Part of a small language model's weights.
Size: 9 layers, MLP 1344 SwiGLU, vocabulary 37674, 63.2M parameters.
Architecture: no biases in attention or MLP, untied embeddings, capped logits.
Each number is 128 + 24 x the weight over its row's rms, rounded and kept within 0 to 255. Layers, rows and columns count from 0. Numbers have three digits each. The size before them is the row's rms in percent of the matrix's.

# gate: layer 2 MLP gate, 1344x512, rms 0.277, rows 84-150, columns 192-255
# up: layer 2 MLP up, 1344x512, rms 0.287, rows 84-150, columns 192-255
# down: layer 2 MLP down (transposed), 1344x512, rms 0.196, rows 84-149, columns 192-255
gate84 105:203139111156110116111095130126109131143157145149104115130123115136124176119127152129116157115136125138118144137143094121118168166091150154107110142133123116094109148136137108142167153130157125
up84 103:174126117133205117136127149129133109161117178124144142157145116138152138101123104131151165149096099124133113125087117150135094148163163131159097149069176136147143154144164107112132086118144105
down84 108:102097155149110104099163085133162149158132106126121103140129141143168118096134106132130090135099089102141138130140138114104139098128133120102109111095134154090119114129073119117106109149131105
gate85 107:166146139120114100160102129116139091120078151163101160122179103109179160102104121126079131133120159163159127120145140134109105117131114131101101140105162098117123089153091129122104130140152133
up85 111:161146108111126157120124127114117114146122121149109135134124166149103149108130152144113118127157144060141145123139110101113128115094122125118148094143176160121124109113130107165172204080119144
down85 097:126166181155133149140085110110150140189140140123169100113130128143086148135100162165143090117087131079181122083075123103142105113134124131103143122130131127125135124111108125128115106144108167
gate86 094:118134089136129131108104137130110143092114151145050098128146147108116108142144110164102082137151114119083109094169153089155141149107145143143105076140103150107119098151088148115141142099152180
up86 092:131159187119118138140160139119091123125104126121144107116116144108149108171149140124092128116109108091155156141124151135136096137129078105124146181118185146138144108129100137153146188110121116
down86 093:108121104154095155116096145090112104105115139138156166123089102099128123160120163140147087142154130144155154144104112120111095150120155087149097101154144101139153115164139142133132121158180118
gate87 098:108154103081142161110145149150120151121133156097119122093126161135162183153136117152137133120126132081120115132129119092116134094114149109161174105184152130120141155147168153138158110133131120
up87 104:115135117098157127160172099135096124139101105121116132122126117129140148130116125102136137124135130157142176101091164129142115111157101101130137152172153130144121090106101147088120103120123146
down87 106:140143108135110128142124135139108103149129123143147155146184156130142138094112117158132149146131128132156148095097159086120116113087182146151160138101073121111117109117101097148133091125083096
gate88 096:093133132115127134113147121114115143090082121162073119158191102145106153106108106124061155149110077145102089117121120120168127125117154122094142122110112152120139119147101109114079136183087162
up88 092:115148115121128091106141120152118135142122136144148155117117106069127136160099076101149071131097119127152119117133125105131125104105182126114110149125119126144103132134161114098133134094154126
down88 096:146068133119127142177089095138116165160128110135170138135115167120164140167105143154175114143124114126174143153084113123159128115108130122127141104187164103145142105147166120130143115086135117
gate89 098:139109134143165122131141133144155162150133152138164089127126129154177109164163089110148088124146105116152103187154080127152127100150096151107120081112197133104137153122117134091115145155144092
up89 096:125113148137133150132123143126116158118137137134142143089127154131159124111118063139140143146133119101085142126155088144131117127112143154159192129099127120111118114124127115174119162143167117
down89 100:139125176127149111109115158141113102096096116099105116115127146156133100115141096151124139100103107084149149159181092167095157131142098133099154144096145143099083154119109101101145132112119129
gate90 094:139089110144126148127156151141120143128112136137101080101141156125115139167084083107185141103141138120146091137128139098113159104122101121123141146123170104121150136133130143118168140098113131
up90 098:141074104133130130138195168099098131151155106114113109093157170158158129152115098112156124107145130127117132094102080146143121143137131126129120151104128153129108173153097166115149135126117118
down90 107:153072119168158117143141130136140168171156123110124080128161146092139156118164136093106078161123164076140128097159127122113132141127140147103124175124178151116196147169113168123102162153100177
gate91 103:163110170132089117140085149134136136116121084123117182127143103127124118140131168117153155184128123116089148135129129126121126122126136106128176123096117176120117103152161158157139117140156133
up91 088:119192126097177135101101123085126136140091127136127152133087110132137138088102162128144139137138152098115151102098105111126134104117176136131158153066154127090169165126124115129158097142142171
down91 095:108125102146135084091165145139107140123132206088155114131123090112142106120147126175095079113149146146161150144159150113126145167109093101142095099147118116146114127157116151125138116109087166
gate92 095:154117177184135101113101134108122148159117104099151155145179133047168104132101092128105129111112130106131138099123134100124166136109118146197109139112113136156129100123125152094172123112072080
up92 100:141102112141119125073119142120149136172105151131112133146142172113180081151111144128135070143087107143180118111095162130149137102153139140112126131113089125111178168106135153111104105157134132
down92 094:141102097103103120059134106111119156129094151137110135128152154138103106139126107101134137115205117170117139123100118058146107079085103132084128081123137149143103153140128175127159154131100115
gate93 107:157122136128117117086137105105157123133140096120153145143107094124167146146113156084094143157139139191137128098132143139103133103106091131136102173109076087121166110135154130141089146076119170
up93 116:137132134104136154114098150157163103138159111100135178149124167125109129129176176099141140132186125144100093119105131124150162170129135135151100150144186150127103117163105164114139144113109130
down93 112:123177112099097128120120116167135135097107126150128097118155147106123127112149157122138125116157137113132119132184101158157134128115159153137160115144180096064149120133124169133097107132113142
gate94 102:143122127130128130145139181158148118148091126108105125100165129133130135133087117087118161122142179118131140153116142160133127140106145162154082136117128098134170080100131154113126105126109144
up94 097:097125136074125140102149167137134135151101103093104124118080141145097138114174127088116119098146089145160103123114147119119145122126154127157145121151112135120132112162125157173090070131118128
down94 095:129102106120107129107121093131145137189095124155127135151100120122135141172105118093110101109127117095101113103102124142134176107127137119145125119137085113079130121137160123153134144196097112
gate95 102:090144089111093149148145099128128107118135104122144153145128155085094130076155128089112143119130122112201141136111145149153148139152150143142147119102069156149138098141136159182126136132127109
up95 097:126122170137150089113095121109139124115133134113102133117143123150147130183145116156138129139066132119079100147115141102140079102111096134159127120128147100088114171110087094117133109135093111
down95 096:155103120121094129081110115152110143093106152146172122163132115133124141094087112128145147098111106156112130158115154142160159116106121122160131106107105111108118158079151095124168140144112124
gate96 093:152090112111112126119117157124086143140151142110121135108142126182139114137100095159123096133136163145110145169128111120090106145138112114118147130132154172127104165175144106089090153122112119
up96 087:138099135100134080142141108173130101067108113131126140120164180122129134107137136128143183118149117103144108110122100136171165112156088133116115130125108083098108135107106132165136126146115106
down96 097:116111170110140087151134101150161116102097128091109127144114154128112141134128155087115130113125106112140115085068132127148155114102148155154149159101088119099147088146102116158147119149120156
gate97 097:126148129175127124153124119147148115146147154134116167106139134104146164126117193070119135129108130167147124127138127081169132068130119107106171141117170108130144139177066123147109180171162152
up97 102:149091121139104154150128143136125099132149176093147147156131106093154107108129135140065124150124129180145119108141098144116087111115084091100119107154128105108137149159081113137159140131095107
down97 106:120149105111120124141153126129140122128113157135105144121139119154070161141142176139141136131148150177148120157146150135165128083131107130111120125135113116134158109140152154101112123158102126
gate98 098:122122136108152123120099126123135127130147113157091084184092140119147151134110137118122142143071157142140154120180142114093120087157128109115142124121122162166148102087168137113164130112150122
up98 107:148134128135127151145129117102165151119113111097138118126158148117146085086122118125117144097098157100106146096149111102131121141164164151166132130106113162104149154110140108084126089126105196
down98 110:149155132155106182106116128124101139106132115116124086124088132149120095138126119136099057136111153162118085076140091116138138106131176094078132116131143136108155081144118136119171133125112131
gate99 106:136108140177153175104166125163101135140133126125135101101096153137117093114155153113091150105126145127145136108135097125153138120102086145138150121145133086101138130114125133142132126106101112
up99 104:147074142112164126093123144109093184132149121119125092153143100117109112086154154104083130112125169139129106135144089166140144096080117105169125103183114140127130105100105123146105130135152156
down99 098:143096122114138107152158104096097136117161157131126119116108121117100139128149107138154128121129117097098058166138177141118162128104103066123155095137111126158094120131088120173110099153130120
gate100 094:150101141165114100139108101131126125096161175209139097115157094142137114158148165143115114121071118110154117156128109111129150117124144150110134104124109111117146076126119070146134090171134145
up100 095:092123078068105198128134095170115091176134077098140144102123179118126120123130142149158164171149168127133132109090147154134124169108141153155140139145115155114093173133140180140123114086128121
down100 089:142156140149091081168049132063114107098112158167155096152152097116156123150153140114135118103117071124123132145163116147124131119142101095122117090116148111109168119149109113140153157161161095
gate101 114:161117150121155104132131150129116154103143121098116098147113126136162132103160177083167114137123116138109141142132148137147150119152121129114164096154108115109102133169111148113185110118147150
up101 115:133101152085142094123122137122095166122157117140132145156119133132177091119141163117147098159177137089157176125149155148182151132115119131144145136138117118100125126155150125115159101118129134
down101 107:162127097138162135141138126104111113108127124120123113133114070126123091111117166138119119145179138133097118088146132141133149138121165194094181118115159108143148127132128124107169115134156136
gate102 097:115109143095089127160130111120103078136089117150119108127173136160142090124132137144106142100121155115142148141118136087142123111162146131163114125174175146136092152106122118170129153160133145
up102 095:098112080126136134113148098121132156189121078115133094120119108093148117127072138145137091123126124124175106127138130141156064143082145115132104070160140151082104153137117120119119120116118146
down102 103:135125112101150139115143086094147137134157134136117139112141107151095148158109111129136137171148057112154123128109116145150162130093113151129114157102111121158164141141166109082128132108105100
gate103 098:148110128103085132123121109134129095189110175082143102130145105167173108154130131170094127142103175110164142112125159134128143089106096083112132100099139169102149143107127118187139110144077129
up103 096:124149144130110118172152129168148126163090110077129125082120108148142128087089144104153136126118105122130143133115148122121117123145117129131097135114101168061117126134155143111158114152118146
down103 098:120101152160130094121146137136123136128144089119133121101096137126119163102112059155118136112107162133153111117142148105117126104120084098119113126153151140140116129156116159165143099120165138
gate104 094:131150124116090161145109109119126114149174162095104112118112167111129053110151154161123095138141096165094099161148123166155138143104106133128082156137143133131155112148132108132131141170158128
up104 098:142123108104168160135102177148132118094111177094111130155099149127118127125173146116135091162099144132079164118165099139107138162108131144145126131146105108120152097103133111137129112088125125
down104 094:148110107127137099147165090154110123120150117138155165159117080115140098167112135111144096129105128102137084118126121099148157118099113117132063156119108082112121126138156132172138162123113112
gate105 120:138138132144118145132151132143156103138153141123115168112142150132137131158083125092149130078111126174128164150131144131133134131116146133193136174128121169118130123120134143101088110128131103
up105 117:115144122087149104113119155067110153084090127124169109130148103153107131093173100121126133117151104096135123098160123126142183133137139139064138132106186129134178129153106117144137149102115154
down105 096:122120152127117117149124129093094147108107133102133099102105184141127119117119141114122116109151151116133148101142154133140099141137130150119106122146128151144115139113177130209113111099122100
gate106 093:172125154148106122138164134160065109135156128072175140128118070093124137119092109155135122128140122103154185135104158154131156085126112166136085159129139101095115142146074131095114154096172161
up106 089:140104178106138104106163135166089116132120149131127163133133105134128161133119144114107114099134113086129147146136151179142140101105117152131113174101131116088084143143071139114121145135137150
down106 095:125132144136125147102144141157147180124117131089167157088129064099106146108134152135079095152158129111149149135148148113126146109128117154094118123111143098076124130112121144100162142105141135
gate107 102:186138102121143146117143133133140146148141110126112082148155100112180155123178113115163152127088110098134137117130084130133163150146161131130149133119079123150156114138158119121157136119144127
up107 106:120106119175142112135131175162133140137103112119131095108125163107126070135123117160099145116147132126130129146106136121120111135133157117104122131105127127133128116148135158086114131091153119
down107 107:133131131147136125143107134147097154138140091110143126089155098128109135140132124091155112135129100136136082176122153128137142136159152081125205167148137127145109153149097158110143140141149145
gate108 099:101098127111135140134080165168116101157147151131142120135115113124127149168162065104126113134107156148082130137129142142109137129123100076205122112136188144123141117105119145141100133133081103
up108 092:133124139138101114142138112115104165130133145127133165116102132124148124110092128114126088120121122170152117139101100166132144121135173131122106133066147155099147127112149149121091151127094151
down108 100:168100096122149132146150097101143121128106131111115116141147128122160125070107163123148128093124062099143152105120165083135157151138129147151103122132163109135091145142076144127125145136143137
gate109 096:117138105105136156119097117113135102117150138106111078072085134128145087085142149123113107125152158135137147132121133114132151111095130146142069094113137131133104110100136150146118165144118103
up109 093:135103142094116087127122171171161144088160138172107125130148102131121181135107139153178149141152140113129111160099145133132096147152174141169140108120116145102150147127114131147148133173146142
down109 097:146128168115136126128106099136117129125105191202123135092126135125130133115095097115172148106132132127101115169132160077144156099181154109154137123089140131127085161151126163118147140124095087
gate110 102:145104145105126108098121113116152142121133148111134143114128153145156173127089101091132146119113127148138130120149124119088139138117108145134124110154099142106112128111128198106114150116103149
up110 092:086120099175116116097159133148133150118122160110170148165160118154105105104117164145118105152152119100131120182118118135116144182116130161176129157146086144167090123162136133151124148129183103
down110 096:090146148113142151142128130120086143132182109138129148080139138086114113147135138119092097163144155118140069140138106140200116096112136116102142116133137160132110118154151137155117088097117110
gate111 100:183152143169085158149127111152119131170117141126112149162121100095124143101097111147169137147113144104155133056145115173113150150070070138176142112101148123082123143150113123132098159172147129
up111 094:122151191116138070086134166111134150175151136132133160134141124098128104142132137094132146125138128088146133118087147144138136134139157110134127127128110142152120122095143178084112108120133152
down111 098:128081174120143090137105127125141118153137161123153188125190137165112082112095169131106130143110070078117142112095136121146157114133144097161165155121134139156116142177085167093114093086118150
gate112 101:146117167134116096137141122095069143102132108089177125136104123103108118096148131062132176113156124171103117087132134137169107098153103133142145124125160154110126079155128139135150105094152148
up112 101:141094145137159124094128121126093152123114100139104149164118115147107112119150151105174156126139124123117125120104147172157146139177191097185118153124155102129137117089118138122159114145157148
down112 103:166139111150134136126090130124158146127109150145117125139112143113095128147139138164168110102095134062140110178094107140134120140125161121092130120128128162077158131108122141166159113128111144
gate113 095:105141107120138143177134152196159122151161133161152135151137134153127135133124118114130129065116118103126095135106104112109140165082121130149152112110114111165135081152094121155102143118095170
up113 086:131096122136124090121135132134164109157100109144119114093106118161158130126111128126134133097177109160118083114136113142149136140133124114130138115129103151115136159125125128118120174151106131
down113 098:145132090150101159142142120126127107155134161103148122155127103105128179081135126125098141106104132127086112141172135138159149142104113102129120135122131121162129115140097101125131151087105126
gate114 112:146077153162139109101154166135145149145118132086100079129070146146111166107134167131184152099081096126094120128129094083124131100157153063129094107168113114132116165086156121163125153124109115
up114 110:090124103132133109175117170152161132175111139116149115151115137118144181153151168118139163096123096099100142127161129136138129103131144061154112122131109157105119165132152160144119123168133131
down114 095:133104162099136115182102119129127161112114118102091103095127134093125145110145132158136148128100149125147134088152144108126106133084152152090143146128120070112059158118118129102061111141140133
gate115 100:082116160157157140169141119133101125125143158138114091130161113137098137108141159082150137112086082151183107104121106126146111116124114134125118133140144115103101129091097114113143158122104135
up115 100:115124101099131071108139098117093133140132097101140136085113112116126117098108148147123061137102146110156124140104131132115171157138141139106069125146131107122087116146106053156131130104066127
down115 097:172134139144145100134120132114079140100091096174164152132123130122063138138121093144147116159113129074134135122132154129147158168138099129090120119121128126112070085149132138119156147141163126
gate116 097:121138100144095099124123117100146128095155170143113112141132190144148126102116141150158170141126135128148172136163188130090122091181108122116132119140159121159097117128146131129122160158129173
up116 096:109138148122115156107144130120111102122135150119112112117141134136116134131126141138128136175168155127112123121114142109140112104110106146124096150086131075137120123122105165129173119138133071
down116 100:143115120143124114112103133145099155148109137130100144143158104100118122118139142116117115089115128083099101154138181101104149161169147080116143134088088152150109062113162169126175144144107114
gate117 098:125105133108116105127157156127109161068122091137107154126151099103094131124084140112129146091090117140166120176124097154143168117106122103122163111108135167140126092189148107134132136100104138
up117 090:146112098182149164151136159111139109144097108138171092115114119130110112114128076145104106125146135131126131095136119093170104146134096146110115136165148146163122143160139104125109178162089107
down117 093:116144086101095142122167171116119128118083085116097149133105103093156119139129140139153088123133102136098140136118128175115144104122111156153134135137161165134150123150102129162108115152130135
gate118 100:115130104143102148136117104143140138118130107129116166147155126139129112114143101131145099123130131167127104099127127124089150115129173142126169142146129132143121113122091070100127091163097114
up118 096:121123142096109066096112113181118094125098167094149115126162157133146125120106099125149146117120178152133155121104122127148145137134168130104131161101094152133133119147119079166162102105148137
down118 098:123104087134134096137130138145148147154100107097134137116126130173155158111102115136148140118102152118155156078136141131174133148126128137154146164126115179131108073176132116116094105162144111
gate119 094:096079118119143165177116108089090075097117112121153095113146112118114116126123154148159128171121114151128140101125111101117104107135112134139135124112147110151078144105117127133130118085149160
up119 098:121116143120127135177105123132154110135139199121109070184120093111133092149139123103114119118102110144165122144162159156139155120170166129095108117156116150093122130132098102154117098190105103
down119 102:094121157106141123140085107141102096152154142133053129157103128127104123119134094075074155093114103135143102155098131192155147152110120139142110150138147171137144105107146130133133149172117102
gate120 098:100101105099144134105089099101107107134132127163146134081127134105166152102128133125148106138100140110141135147137124140117131149084106072076113129157128143137111117105132162144118127159105155
up120 094:134081158100133104120114102082128097141156139140153124099149111121180142121112147088132112167108147120144143166132115161126093118124131086117128112141136141129092114131151116143134133143117152
down120 088:138149129136090110114126133083166120150118085119146142074167117163159145162152110092143098146137115164175105160109134172123101132131134150118156117156142120108128132141142106157163126147116134
gate121 095:085100155141095112116142112115132114134094148110126114075142116163133141088126129141103130137113120094172137069116124090170135132117122134157132136163139144129136146148142100117112122104128112
up121 094:106110112099132130102169147111172147101124121151129141168144146106144152130110144129138106173133197120135185143146115114113142164122146131127104118122103093090109167100142102107128110109106147
down121 103:134146157095129134143122163100174168146150121147094081131148132106118152133089128104131100152109155120110136161126143099071105130139092134121133070158147119121108155147120096114136117125098181
gate122 095:145102156116158133107119104147129104133082175073115163142150164117175129105131096143172162138133099145117133113128167180116132083098127110144112127101107118162147120136127102145145125145144155
up122 089:138091130149141171134123126122150144091140104142138092119122127142126162134120109120144096181106177114185116117158128133117127140200135158171149115115073141120110131127136110116107100122129089
down122 099:127165118113089110111135147144112142158126109132116094130166105136100173098130099105142111152141162110128147118107122166131107115155118140101111140099107148131090135161157084160128177157161105
gate123 100:150095087155165144181154122115154090145106132164092144094115168113124144138130136106111101071118112116107131138109130125143096140094139172140123110127126123112102143150135075141130135095103081
up123 096:108160140116110127152092141122101137119114061072122129161129115129066158119153102112168155075161134139133135176130114123164096112153132110131151132139154090135130157157112107099175120105113123
down123 096:161115181115141108103102164141114147103104144135115120111103124171086124161143131100121122156121092148132128192141149144111127135137164103103120155120137115144135118117143120111163131105075108
gate124 094:173140169155170125090132122122187150162139099103133104170099133089119160093085192133130104103166149090106137129167135136135119116133115122144095136131106103140154154145131095175121124129117117
up124 092:131130116147082130116105169103131129166110123101122116142151116090130159090095179118125106087131183134088136109157114095104130141131082082133149134131127135112082141153118102142125123123131122
down124 093:119066102116134167170167097126157147177083089163166148161164153115127134130135137109094082119143134118107142124131127121142143097167111145122115141108070118143135140125105106120126157149133150
gate125 103:095151101120151129103138101114126119113145138123117160130124134158110132110181156129126126094144130099123110128129138142145211152134149105147117129125151121122165077099122123104120138102145141
up125 094:132096150147134158102137122143148093151103123170125127171143144148132128157120118093089127130136154126119127139132127143142099116146108132188105086124063142126121147137167139134125122152121121
down125 100:144121186094149173124114079146061138128130109153131123153136119121120116128115086118132170148118104144113117113111096102171172129167143180141161117131171117116100163136141107075138134119110085
gate126 104:125158130112150163122122113151163145109156098116131147129112153155111107111082155174121136097107105113140101104101107111141128107163166088153106138135142123118125137116157087125106112127175132
up126 097:141151118113123122178136091124174120129130151091159136147148136107165152145074123163134138155113145153174158085110147134151114109150141128085148121108147064142147112112122146131116106168070169
down126 093:075164097114137148117118108162182158116130123130155114126094107127097139113074195132093150136109120115137134119145103146144119152150131129114092119146150101094121135133126102102149125134181105
gate127 113:112149127121105142107115123112135112110149154127126105151131182101110153149116130153128121139179177070110093143130120148140174176116136104129093109111146157130137115127128151139135125095099132
up127 112:129110119109137096153129102150090126147135141156143149106067132115115106118084129117145140054092137182136145125137121087111123131108096183160122131137174121125124120120096103134120112147158134
down127 080:128089060118147133155111119138149117130078156160115101121105189138143105115124151153132168116137139111106148118115110128163153139137122130124113104150104141145077130107159143170108140093127174
gate128 098:121106123130168119172116161146137188152107132105129123117159140119105119156131136100170141153168129147142090176110096153096158106145129100154162124137077120129118122152107113147145148126132157
up128 075:165152166168151135083152138124126114130074103081130119139155103116167142122148119137121137140184160119133113120145118135130190135112177127173164116097092112090141148108148120113149153140110165
down128 091:152141123130142117140130104121140104154127174132140145117175165175099140118097150155180123177141162131156130152190097139114139121152100124101129123134130068147120098157120133102141149173122083
gate129 094:131139139100124108128131141158132147110127127118095088120153115165119111113104133080104115127136147145101110131129100127150112153139103127109146113136132126154152128134137181139095168151134137
up129 104:125081121135132168094115103124116127167142109109116107108104149165134154118113179128123126138161089118106164119147134127124140139151100127155130131113140136105102115097158161069134154134131092
down129 103:128144127145156092133107137150176126089121107158131101132103087111127134147183110131163114149115138113145155115156158137110095122114149151119167112105080122156137147102088131182124125161079112
gate130 099:164106169106116107130099109118121126172059111062115120142106145145161116164116133108122187140143133157161090123123128142160106128122139133117136180108101153121166132097168118137146111132104145
up130 094:092158138129175152130066136090129108103172149104136073134158139124124101116126111112118155113131123144162097135144099094083142146151129117146143159128105132177126140091142165120122143130077094
down130 099:137154088118151144114103126037132150123176154102129116156159107098061113089132126117137117121130184109117133113130146141125084169103146131122149142147153098174096141135117124110107103154135108
gate131 115:043134144088133117103129124171144134142121143137147121134162141129086078140099124140170172177093119161145131103106143130144112109184131143136097121157137100126143106112145136120106119128156100
up131 108:099118115113098130103104126152151139108160158114123115120141142120095090122069130156152120177137141121131148149133086158111126117145121177132135143167146122122117112105167160126153097154144111
down131 102:104101163117130158129111162137086128132137109132115105093133096106120107110172136138133166132129139134135076114094101132129122130221154153128107119128131109098111137135111137116163136169153140
gate132 092:127128121169081128149129117157148121117153148087129124144102161145117140117124121127109141117124103063155149165110129178119134126124125139135147120066090143136125124116130192130117154157117148
up132 097:141075117110077148138128139146155155082140109101142125096108108179110131137145115131103143095193123126100111165151124099127160174128154116109182117094154142141107124106103146150131186130154107
down132 092:146106138115147144126125121136154142078122102134135119111141085142081124189150174111135092100159137167070138142144115123121147150111183104092159088143131162142119151114132114143119135132114101
gate133 096:135106116131141102145129132102157147145136143129168077115136146147125139146093140101169154146123125095094159134081106113142126141137113130139155113132150126143158111116118134112128174129091137
up133 100:108101063148152137105152114125129125126150140123148120160135136156172102112107084119109141090141110106125188148112127113094137118114100123108127100188171105133153092129116181107085167106093140
down133 103:118152063088137156170147134109114116110160154111112091151142136133091149106122134155117154083164141153112136088145108106108113109094124113148098110141125128124159080107107152074133174137164096
gate134 105:109173099132148194089119138159106122116168143121146138180138145146168096151136121137140121178116138126080117126139190137156102131094161147112155133133146102114130115150124122145086137132128137
up134 100:182176104111129136091103123137133093142145108146125127155153143162134134120139134128157184065093150130102092145169125143106106105104144128113143152144155144117144161079112144144087157109123109
down134 098:139135121090100145069131120167072144099138134096167149134156150165171133120142161113130147164110067161113138138140121091140126145153107144159092137136128166146149152175101142131097150123137112
gate135 101:066167121149105115112111102140115155118144087113121102100097128097083088117150133103099101095103117124101119152156151124148112123144162115150117141148148110079123170106103104111123140150146123
up135 083:158079198108147094163093127111108111118088104114123165140098108115145162130110103133108144137163134110134155159161129098136118138108170110125154134091119128120140140106123068147087090141122151
down135 098:087138113108119123090114135106163087119134118119130134137117131140153138135101128108143118080156131157137085117133190150138119167151099086134119101117121146090121109098118125139153121123125124
gate136 095:083065159157133107164119133112131164123147148129150186094133120141139128135126122127163161150151141118144135126113139153139176163144115124152075127108135105135092135158115117081151180098128133
up136 094:100111114137123132121113153136182128104141109124101135127125146161142131131142138169133120128138175096128131117081125128147089151199123126121109113124155118114150134101161111148119133157075096
down136 102:092095161116152128157161117128118128119155080110101064148107120097152128092119137108103114113119133125109106058076101131095084145138156129087104108133118141114195117126065152143125134075155178
gate137 099:147161112129127152129118074161129129173162159111140137153109117133142137138088113116165092127122139098136154154092113105137125150102146085097114095118135120117116163138172104166102150147141117
up137 098:141118109143123132136126142112131107138110131148127103147116146088144067100125095134160108150118093122114116195152113119159172130126128174090151148113146138126098132110113128125123139141116122
down137 105:106176152125091111120126197149186135130119149095103162121163113137126116123104112108084136107123097077140128119132148123108092085103119148128130132172139153097129099139182185119099137140136163
gate138 101:155138140168112125092151112142136143104175113162126126146148128116141166140111108138117131138140116119115172089145118110129124164175158110143130100084119166128128083148097123146135127110105166
up138 109:094107126120141167086111096148131098116106122098124141138135142123126176149090094140107110120125119134086140130108115116100114107128146112165109125092070144124129119186117096123110121140125113
down138 099:156135150103114168158121167081111140142101123153117131145143111110117099129131143147106149157117093094133147126127130146095149134133127136099095120142123113105099097131106109102126123127127133
gate139 089:104192157114096146095131089140127086100115090185139131137143141116153141096138089160093146127149110092072159103125139156062118075109124116183121199104075096090133156183121112164129146102131147
up139 098:138122145090168089094153117141134124139153173110123148128107142113146107091146137134143104084142122097109087120113143158117155089127133184136147154150120096100122154093145159117124116146181140
down139 090:144158181134147076125146124104114115130159136082098146126154155090189110100136110101146149151095105119114141135136165125120125125113122128160094113118179130145136152110187146119160109151167124
gate140 106:134140073125151108110156093129127153119171111112163110070132110148123114090111133131122097174109107144178163166115148131128104162121163133129107127131136128117158145167127122140136124067087107
up140 106:149126107148132126125117114122098090115146082130102135104151134189173119133157091076095160121122075122074106121151153117121118103091128115119145148096152130124114151138090135170129140120137121
down140 103:115134168165126121150133162147131153116130111132146113143144145141126086139151138104155120143124117109176149142108102147156125124143112113143116145061124123162119137165116108142154109149133110
gate141 111:154114090141129065097140156105157129151122124150178157135107134117108111168115142119135132132151118109142095110154133087151119138113109103148167126143081142113145123134135206160104120122129165
up141 093:141095121109113073095179130136172114117137152170129154160153104129116135131121094178142088156129112123131104148145174098130087152157138091150120160120074143111133128151145140145095105112112132
down141 101:112157121147141106142170118152118105092141143150104176167128113136085122135130118159118142134107174078150166135078148112107102119158141170145176101117109137188148143134124111148116078125142071
gate142 090:174131122136096139115112154078101140122106104121149144136181154108113095153148164167146149131136107126140123120126111160145175117140137157106115126154106078102168083145155135112125115129121163
up142 088:140137120133125170123164130136140117175080116135135136115138166150117166106127171113132114162112103124170095080137198127127090155132127142121135169149124119178143127093128106134160136120141130
down142 092:144120151127127157177098135118138159106117094132127176138130154146132151113081124099135130112107145108158102072174159111122101137114169159161127191106156122128152120094129109135109139101121160
gate143 101:117133150135145145171100111134126112113109170114141110162153142086109164130083154141106155160122122096115155070095160153118130136150120104143106124169115118151133124123141151174113117115132105
up143 098:079157108102152140161162152092145104184153139119122113138125182110127149125106124143104118138132137153166121135106141098091154182160143110113106126144175123180101125138130136117132098135116166
down143 099:127167173131130157138126093099124142162113142115119117174119125117116143139093127178113153163174117142133103097116135107119135134168132149122106114159128152148120077157171141108113114127120105
gate144 095:171148165139138109140135134103114179135149103110119149153156143129129139116149134129150126177120096137138134132105118147154112117122093120140165113096118076128102143118076144130132120118169116
up144 099:134169106141106078121119141113119114122105104134142112134114126142108146123142130119121112153101092120158137095146117116098092136151123115130134112144154126090141116186104184115092121123153162
down144 103:116110121088152118195159121108144127128164145120126163124186135157153110086154163169114116089140141164112099144117115141130158155146100135096100105137139112135115120134077107165136141123131157
gate145 095:134131147107134154133140100106169089148085119147124149109130112111207109117127051117075156119120128113164144129094146121114131140120155136148131131134134080120168103140144094191117099121099161
up145 099:100126133142122106106109134143137060170145114141138146130135115169124110139092076162105081142158174085165150158146143153138114134108166124135119116111129109143143139102142137132155152094153138
down145 096:148164122146130174126126100140098098119137113156115170116155115104134123133111114133116133161128139094176121194172139135121093166115163160121112130091136132157183111155138140117143142128145139
gate146 098:107132142144100169167132127137124133112163086102102100111143177084158119139108108135140144139137113102125098100122126131131173118128115112149125122119077087132167103139102128115140182080093125
up146 095:125081173138124111139133165148126157127090104112139112161115164086150094153135140101116128091104096124159080108119121155128130123105125142152088157148152149110138090147095185098129154093115120
down146 095:156129137142098130124128136149125133106120144130156147146100140139142148177127125123135110116138119133137109115141132154160080096145129106131081137124146137135114127142081145125129136088100083
gate147 100:172107138134121166153113119153127100127134148132110109112164135129132174104173171102086140132134131126107116109123175131132141112125107147125082101179156129124143132109135114112132162132137155
up147 101:119162109138133116142132154128134167120117116110170121087150093132093118121125135127144122140105102121151148137101134123079170092125099096161135157140145147143142154129109156089117173074106149
down147 110:122148123105111091122147104125120131110113134166133135120117138140140088131114136140127111132106163117122144125122109094159143166118068100106183129124117149124111109137081146130128150124121118
gate148 098:099120109133131104149141098132098115148158143134141091138111129106142125075082181108178151122082105122111111090116145113100139125072080123117153141119127099099148148131140151154140107177142126
up148 103:128111101156086150104133119135097132105172098152116076133127104085124168128132139096142122144114126122133100090108105109105161116107104123112159122111138128161139140121087142143135135114116072
down148 105:115140175168141141143125110100143124125091118124162150167149124120119107134165123157132136093135149118105168121130090157177086148157152167163166093093133191108101126144137125107145105123133153
gate149 097:145112142103102103139097132150177104130159117164126123102108159121151080168101133157133119162126130123145141076131142183117113122129068128133110146126142113149159124111115114122090063101125162
up149 092:083137142157133152116176103116085164103068139096176134113135081099104141107126111143090139108087137140099109122132101099120101140129177160119128125095111122114153111143161128143090135159121127
down149 094:077141087128150124116129099134129149123094134117173152129121134118138146132150068151098140131132176150136112131117135137135148160071159138163136114135123135100125100120115118126089177126137141
gate150 093:186102155112116109122116126147147118145089092134113139115117114141140151132095137134154135174108113105135100088139132134129124128132139140124148138125097106114136147122131068127103125147159138
up150 097:150091139116123159122113148110102128115181156138103150122113154135121086098143119094119118118107155122123179166149096116126101096124150128138098077152099131100108115137115158097156123112129171